{
  "num_hidden_layers": 24,
  "hidden_size": 160,
  "num_attention_heads": 2,
  "num_key_value_heads": 2,
  "head_dim": 64,
  "intermediate_size": 960,
  "vocab_size": 8192,
  "hidden_act": "gelu",
  "norm": "rmsnorm",
  "norm_place": "pre",
  "norm_eps": 1e-06,
  "positions": "rope",
  "rope_theta": 3520.0,
  "rope_fraction": 0.25,
  "qk_norm": true,
  "attn_scale": 0.125,
  "bias": "none",
  "tie_word_embeddings": true,
  "parallel_block": false,
  "extras": ["local attention windows", "paired heads", "capped logits"],
  "init": "normal",
  "init_std_qkv": 0.0433,
  "init_std_o": 0.00699,
  "init_std_up": 0.0433,
  "init_std_down": 0.00255,
  "optimizer": "muon_variant",
  "learning_rate": 0.00847,
  "lr_mult_o": 4.0,
  "beta1": 0.93,
  "lr_head": 0.0216,
  "warmup_steps": 0,
  "schedule": "wsd",
  "decay_fraction": 0.338,
  "decay_shape": "sqrt",
  "final_lr_fraction": 0.0,
  "batch_tokens": [32768, 65536, 98304],
  "max_seq_len": 512,
  "doc_mask": true,
  "train_tokens": 488100000,
  "max_steps": 7464,
  "dataset": "wikipedia_en"
}
Each number is 128 + 24 x the weight over its row's rms, rounded and kept within 0 to 255. Layers, rows and columns count from 0. Numbers have three digits each. The size before them is the row's rms in percent of the matrix's.

# down: layer 3 MLP down (transposed), 960x160, rms 0.0705, rows 395-432, columns 0-79
# up: layer 3 MLP up, 960x160, rms 0.174, rows 396-433, columns 0-79
down395 097:162164150126150136118129094097131125137144088129100154161096145104107102117155142062132155117132123118145096100131137149170141073093138118127106110142101076136125119148118099113100112087116130115116093120163186129102150130122111157104114140
up396 105:123142146095113098101165144112097143140152111146131161142124128113135144139125118106126139154124119108121158170129121174139124084129141124113144134082086100096100128132097120148123128134154150136105126120141127171072123125135105137137136126
down396 116:101138141118139142161101138127159148149173123171149147121144160085151120108111107181107134124123124117063142140104128187142154175125099118123145143130132156135094133094101142151133112090145167158090154157129127143155099189158104133158118165
up397 102:136157138189085111104154145126089119159146091151116112092136096162152144136123081147158143166105127162125119126114140176150138117152146124129119120152171106133121118082110130162144120144133195142092147138151123131105108154096159125145099126
down397 101:160157119099124122138098089091123130095143114122129128165107121147117125139119137129078100125119128148111160127143110124134093135119126115087134145133146125115155094100118099112141128102134107174133136128161096096166107160206108127169152091
up398 095:143116133090137122164183133119125146098140145152125130099114134090147127088161166132117159169113129124141110118101141098096116085135131133138091118106118142124099101116148114115113135164138136155146155114135118101134152090180142106150151115
down398 093:144113105113124110125134159106116128133158089144065111122134112104116130086126094126132079130107134137155158142111136123136176161154139115093114080149142139123162104125122145113143124129118153141138083142167149127125138106116158124139089095
up399 104:145099189155152111105154106125127144122136134125107145131147090174085152110128082109152095117158156127127125132106133143098112116139132151123166141107099152137113124146134119113123116188109128111147149130143160146155146103111142111164140107
down399 099:128137126103153075148171132136091161106139141147113161142087139114130111130145109133137193110123133112100082135136119140128133141122137099071136149119108115132135136140161141116182124120094106091147132148133101133107117126127135142101117122
up400 102:129118104130146126120120140117127155099124122093166152093164122120130111123104137135123144091135113129143127125191124098103073119111124105135151149140098100186134113125184123130133184141135088091124126124126139108139117194140162139140162138
down400 094:144129132107109113182145114121121123150178127131109125115089111096120151128186120144110084120131142154110125121117102127145156167112109131126128132126148127103130135123076120117169122118132141139149141134131107136140142128124091102116107141
up401 094:094171097140117130124134095140180113088096144136151140131103144124133153149137152159128105145137168129124135118091141167101128089163141180124129134122094103122144132124141120124120094128150122116157167155155112136120117136118117111101134121
down401 086:158141087106082118147154170093117120155131122143125146151104163139102101106116125140178139130138104113084117147126091113130137133130084133126151141158123096111139150149104125133113105132094139118110120122122132160142120082146137153122141108
up402 106:167149173124161107112132149187108124162135140176106135133127145139126149146095125109136122194114102121145132124115105141129093083141081158130145159118131135109144118166092130115097159158142119146110107096164124124120169135127144089120109153
down402 100:073094098173104138154105102102149109111135115099141129123135109094113140119129122152118143065138151136090148152124152122129160165111162122110116124132147107153123144091147153109144085101114126096156122166109132124117081108134115164095136111
up403 103:076098112147139168134124129143136110148112117110112178103125131115141144088124154160126132099100139102103153134089125104124117142141120100089110107146121145167072115135128158169139096103096128099129160129111122160162172084132176129118160119
down403 094:185137124141130114102121117120134137158123119143124149106099148099149113140134106103143130113116171161128116186113136125109115123145154144137108133162126099093178165101125134132146125158146100179102145153148120114126141163085113101114096102
up404 104:098107062148200093120117116129140147108124118107144164111132111096136123090125142115122162107140126109121107135136128118137124141092146153135125143101128136153151135127150126162145134158152115106176140123115115089107135134131100112118111089
down404 090:135131153096111104156151156135096074119169116149143116127101151153131119126111147136156112117134128134145161123154117139122149109138154148121127189119151121152087131109143095156117138115094093134098137132145145137137099076142142145148157125
up405 099:133126133080156102141120124122120136160164155109155139158100125118102143161119139123121138090110158109127137080112145144188162158118145118126138147125095179120108100088110104084164123144121146139130107130142122128127146199148096104143122111
down405 090:085132137142111131120129126117114147124123157125160081123170137125123147076162129140124131111127100120129130144096108114101088090089129101178131115175158090140133149121125140142115152085161127157101168154149098149121141096082120158107118168
up406 105:151111093098127110087100090150141103125111091111107141149151082095125136139120139124105145127118140100114168138164119081143109131118145119158145128141113134097144146167118130117137171123159123089104155143124162170173101132097110139126156156
down406 095:091138164136100119123155142114093138138163143149114116136137137146137136139153117126130106147134117154132104091115145144133149126138125118109132156122148111125110096079108111144125088139089123161131141103114066118085156097176144120124082131
up407 102:108173080101129128141180110112130119113111135142169141125081120130144143116138125126128135127155078140126105151099117134143134124130170142171119128150140133126150120111147146107106126128124184118110132125120115154118131074127131130152096099
down407 106:127099113110118175182133133093117109119126101159142131105114065104155124094152116134169111151142140162149131124122106136115121157144155137182120132138093116142091147099105121126137123110089134157144076148110146114124096080144113078136135137
up408 095:129111150163137095171150152136121139105161137170120142159126114127143098099107182116112140136147106092166127138067108168165131109134134128139140139135101136114127112152100109099158157109113138167120099169096120175172113145106169098166162129
down408 102:118105141107102137119131105136137128163128162129124085134109129138118128099113110131123135153120136155155145133130136178139128142113162102136139088144110114110182137087129152116131158148154106129110130125115125164100168182114179108165122133
up409 099:090131123139094096116130207150176115148133128153121086090138084126118083112132129120100096140116132132133140106193127147153139113132133121145108162135175122138173138137153109131168136112132126129108129087082166157112131153096161103126106140
down409 097:077104086113111104126105130119110146064149083129143092131138130104155107136137129145113095129128157109154126159111119117143118093116131118117131170141174116107122087152144151171143115100103153136152116152176133106137125130112117114079118176
up410 102:096135088157117143131088144114144105126100127140135120137131132180134122107125117145095080143133138126091125115138114171092127127116145170145073108111132103085157140145104100178129152109121163138123099140158146090115166098109164143155126087
down410 098:096102159102131120108106111115107164114129110146153100103158146149138141108073091167173093092156106119096122143113148156110115089134109146173140086093090124109154138155141111134121133107119133153166111132105148137124134140119134082113087154
up411 098:110145080116122130148135162115126115141103114109111131138129141158139093114108130130125121157112107153131105126176184095122128116119102149107111157132140121096124151176100172171126111156164150168142124086136147118114084147144175144127152067
down411 100:161085178120133174137098136094151115158117132121122158143115139115142100149114149126113127109117113137135141127093077152122127099128092102082141099116117115135139110087172110095094133136132125076127081142171119131192122140119102101122135183
up412 100:113135114128136099133137111104182134118114186127130165128115158121085125118141129092118175140101130084112125110157135149104138116109173136097137146166127124111154087117147114105144120144161139104133105151129147111162126145128097117125094105
down412 111:153108121095142075166085087118200140133118192094133154160122132087120106133078160080162164133139098084107103122106121087162141112112119137127121101144100113108118115122146099133109144177107131151138108116139117074129139132110088129135118162
up413 098:119143128161116126160098161125182089104127126094135143152127082116126093146161161148118116079145154119135124118090130124131128128108139132109104131134125084082120140114167093070138189122174094161094120129150092085148093113114100095117111110
down413 100:155140108070102130129184185167123089137136098165150125140115170107166142130166100139142087133143133154124146159134138101112161127100133108174151108100137133114113129119147140147106157111122114122112133137128152148131088108110119118131103125
up414 095:126132118119136115100109116135120134131141139104156110137113132165113119093110136146153109134121109110110100149128162118124092177181143129083095131102116116142158123115128126106114113147158135196136157145145123144117111084101175065183165097
down414 092:099118072128113103139144130105080139150134129175106118158168091111168136157144146115130106109111126103123151118154109095121122101131114121088163167146148089131106135126146127154150132132108133201106123151153144181126101139131105178126157155
up415 109:129166127159116143117069105109126135143159114115121134101077090097134131135126139099143123115113136130171147159141088151154111101156170136131108077169087079137151099136107112139145130114139170119147127155098140095171143117169169139104136151
down415 100:123086087070132110133159147123128143054118124133131098144140136161101124108150123126102149150148135122103130108157145102128119154124103108156088144132155168122132170116140112104127140171146125125116134082127119173107099138099077092144106096
up416 098:130156083142119100140175148125114162188115103165098136118163138119121117107158124143127079152131157134142106118152138123171145122135132143139149102120119143118148112164127190124134168113108104150109147141103151157082104139101130132147116128
down416 096:121104124103166083140139126152151130145130132150085149131076152131077082135123148087147162159067170091128111108123142128100127126124156127136119119160159135099124141137103096107137154166089105133147195142137137093093131111157115136099110114
up417 095:154108161151111137098147114138154156121139136163132132114134126162170119183127140136124130114129146115071193143157127110138128092137134123104077117122115173174135110125161156121152154113109160104098151092133073172116125143159137109140122151
down417 101:143113123121155137117191109139138125186095121126101068161119119131126112137155125132162107093153120112154128143154122095144127136187127168148127142132116092111157147130151122154103136096149141121155142132099113134175145084172138155125098117
up418 095:126152115181119118110142156123125153147132118123141150138133145141117116089150133109136134160128116113132168107126112140102153127116093172131125120115127076135104116105127124172102136174099091143158181136162146152125126109097159167172139130
down418 098:110129126158125138099111140152160164141106157133120078125151163078145132107186145160194131166125144113119090125117120135115148139136123127079116125081160131136106147112122116114160143146130120145140079093137108153096143106147114130128069179
up419 101:123123145112109090138128141101097149128176160139132128160104074106095160106107137133113129104121147099137129153099136094162110142150110154152113100149130116104122142148068117148121161106114165124135153119123145162111106158127127114174091161
down419 117:123107091147158114136156156102092146092145127119116085149120114105151170142114063128149125133118134155103174139087122131150130148129098146157101110130118131098153139172157153100111146141148114088183114131133156169102117141135134136132147108
up420 103:138149135108120114150103140150168157110149118086140117125110074108105131133129148089165138132132139139085130100144121133136108089137149111136066173079125126089092135124074138117182139104194142129116111155156120166141106141105112107140142118
down420 084:122102137102162140138161141121082086163119138159079128121103140095151127081120109138113073168097136126166138158115132120118115134090140149119183090168137099151124141106171118159131120165128134155122122100118149103101141127139132168136139117
up421 114:105095131136134134138114130131095132179136146177148146147120124128147134172082139128125094143130150121140141150130155152148160118125157173136140109111082147115090136137155127116117162152119124127124153167107145136089148114120105162102140136
down421 109:155138112106101104109128163113134116094143111086114114105132107134123145099174132125138161110134096137121141106131101108110104150117094086155133138128181096109167084101116130115145119119131149096131093114129115095154093162153139113145094116
up422 102:132101130144119123096086147131152119114139107133139147131129140172170166158102139160144126127107092157164111115138121156113076120096121112127104159143076166105120139126134131123122137135121125118157140134105079125130119114132104141125133114
down422 104:110119148141157115146137131128127097141109113114140128136164141143150121092156099165131128118148203122109138151129106101134129114136094141134141094099140124155140141099149110109131172136108153127074108179106105123096098090143073140132148113
up423 110:142121111151121172131091167100132147122102109117126161158101126134137121145181147143123174180136149135152166114082102137119102097128103104122076142068085113112125130126093097115140111121147123140119118112109128141103105129132115130110117119
down423 108:146104122130127096152112140085119126159124140142098150114121105086173138121140150115169115157134132164182155140140133150160138118127105123150140136143098126137107107127136125146148124152131124129188123123100123129113136181174088107097097124
up424 094:134155129162088106095118143129111143107136107149125126092134125139092126138056128138083157139170128131127154103078171121094118142131135117130155152113125125166142112126112125142137125128127145104112160143125160150109143142157137124145127110
down424 103:113137130126134130129106115137138179105123136131134164136080143124120144099121113164121118141114116152128090108143122161142144114134179165148104125092074130136163184103122146121146139102152072113123084071164103167162114108125120132147110092
up425 096:126145105136155150162149145114125118118135116137134074103156151118124115093126111140141092108168082143119139133108136131083117161152087129127107148141168115127135108139093139175151101124153133094160124130103146133164101127127122108103104083
down425 081:140135152109107099122144107116101125150116128151151121139112136141129136150110144117123113136113160115165124113103117129181098094123129141103126139135121141156058163124150120089107161139091128138099120143120115070121146135115133128124120154
up426 100:107175114156177117111087140148101133110122148146120186161131136141095166124116118156107129120141165136126072123176126142171131157091103160135104105132131124119099141109116109079109126103188110142158135143099096124118165145162161079162122143
down426 107:181119095140090114142113133154125138164143204140145142115120111097111121123075152143136111136143132100107158108131139155137138112122106103104120131151153133134116093114105172128157133131140163145088128109081111147139179081105147169133098092
up427 091:121120161165102111130160083130180158132133127128131151135106142119114137087153109136165127090128120127146102161135123124118089109104143128183063126134154122132115138101178168130154105127123125152162136136111135077108148111155158060163107128
down427 095:129102103126140129140167088135146130115113087197140172145132185142137154125142087134125144096148109089117112095128122128149109121105137134125148155149157130097110134086143147117130156104149170108162155113119108119126152165161116117116112132
up428 097:136145132173140146125108098127118121150124122109142165150159093133149103133133166137120132140132127110151147127079125107172145145126186138119130136145153107096158143143126116125131194120093125148090135116150155136206132078129154158147126138
down428 104:123121110129164105136135127149153143099133122079139161138141118120126126144141152163101114130124126123145121129147143109143116120134193116103184109124097143093128136114100125099134161117161090148147103091127095141141155117121148138123139087
up429 100:111107161092177141138201139150082171113134140114125114110101172117123122123076125117135142100123126163134149138160114129119118194140138108113135167152088147149154125137106129119170130164128106156138179146102133184149091154165109153197127116
down429 099:133118123110130107102129124125123166121163122130176124139145128093117127125181157125102152087131123146140107141134113095119139134102174114089182121143151118170097108081175138131125147136106113150177088155127088101101109150146124115074151136
up430 101:139167144148118113166097113123131134120172148131108131092128155168120148091129144159145126132091140098131083140166160120103119114141114154146137114130146078172143088131166131107120096096150121167187169130099106134095171100069103131114133149
down430 113:156135121143132133133113122098101127142144104170133156120134112109124155074114130135167141110132162098151124170104113104134085140144135153139119151152141112173155146117146115148137101118143139134132089103120157123145148142082129122144112141
up431 104:122160106100120069166127151140175138119115080115114151118127095141080131138092076114142142132092129149152104167146126123152086142110144128125097145125141115127149122127168132126120106143145095110156133109136172109119120112106141121097132096
down431 118:123130132149149191091136121108106135143150153142136114133135140124185115127159168126117145146165137103112158079107108139079163121149114105139138135108121161145125123116089148114136152100106134143092127163128091140129127133153113148162113149
up432 110:147095122150145151130119094103096110114125122123133126140132108141136126125143107106157151161146091114111153135124136132101140145181120126105119153136111100092095157117131114122102088141177119150173145140116128127104115119134137130152121092
down432 101:143138143135148118164087086155101151145126139135101129153139147142134124144134133121152106117100122106114149104135132116119138155145110090132124138146163082117068097102137095145152129137102125123123098112163114158113115146127179145151126174
up433 095:131108099133133148118138118152161123108119130146121176158152074143082120195110144084094092061114105146161107106115149109135122135124137114150110123163093136105076172138123123159126114143158100136132150127123166144134110136121084155100170128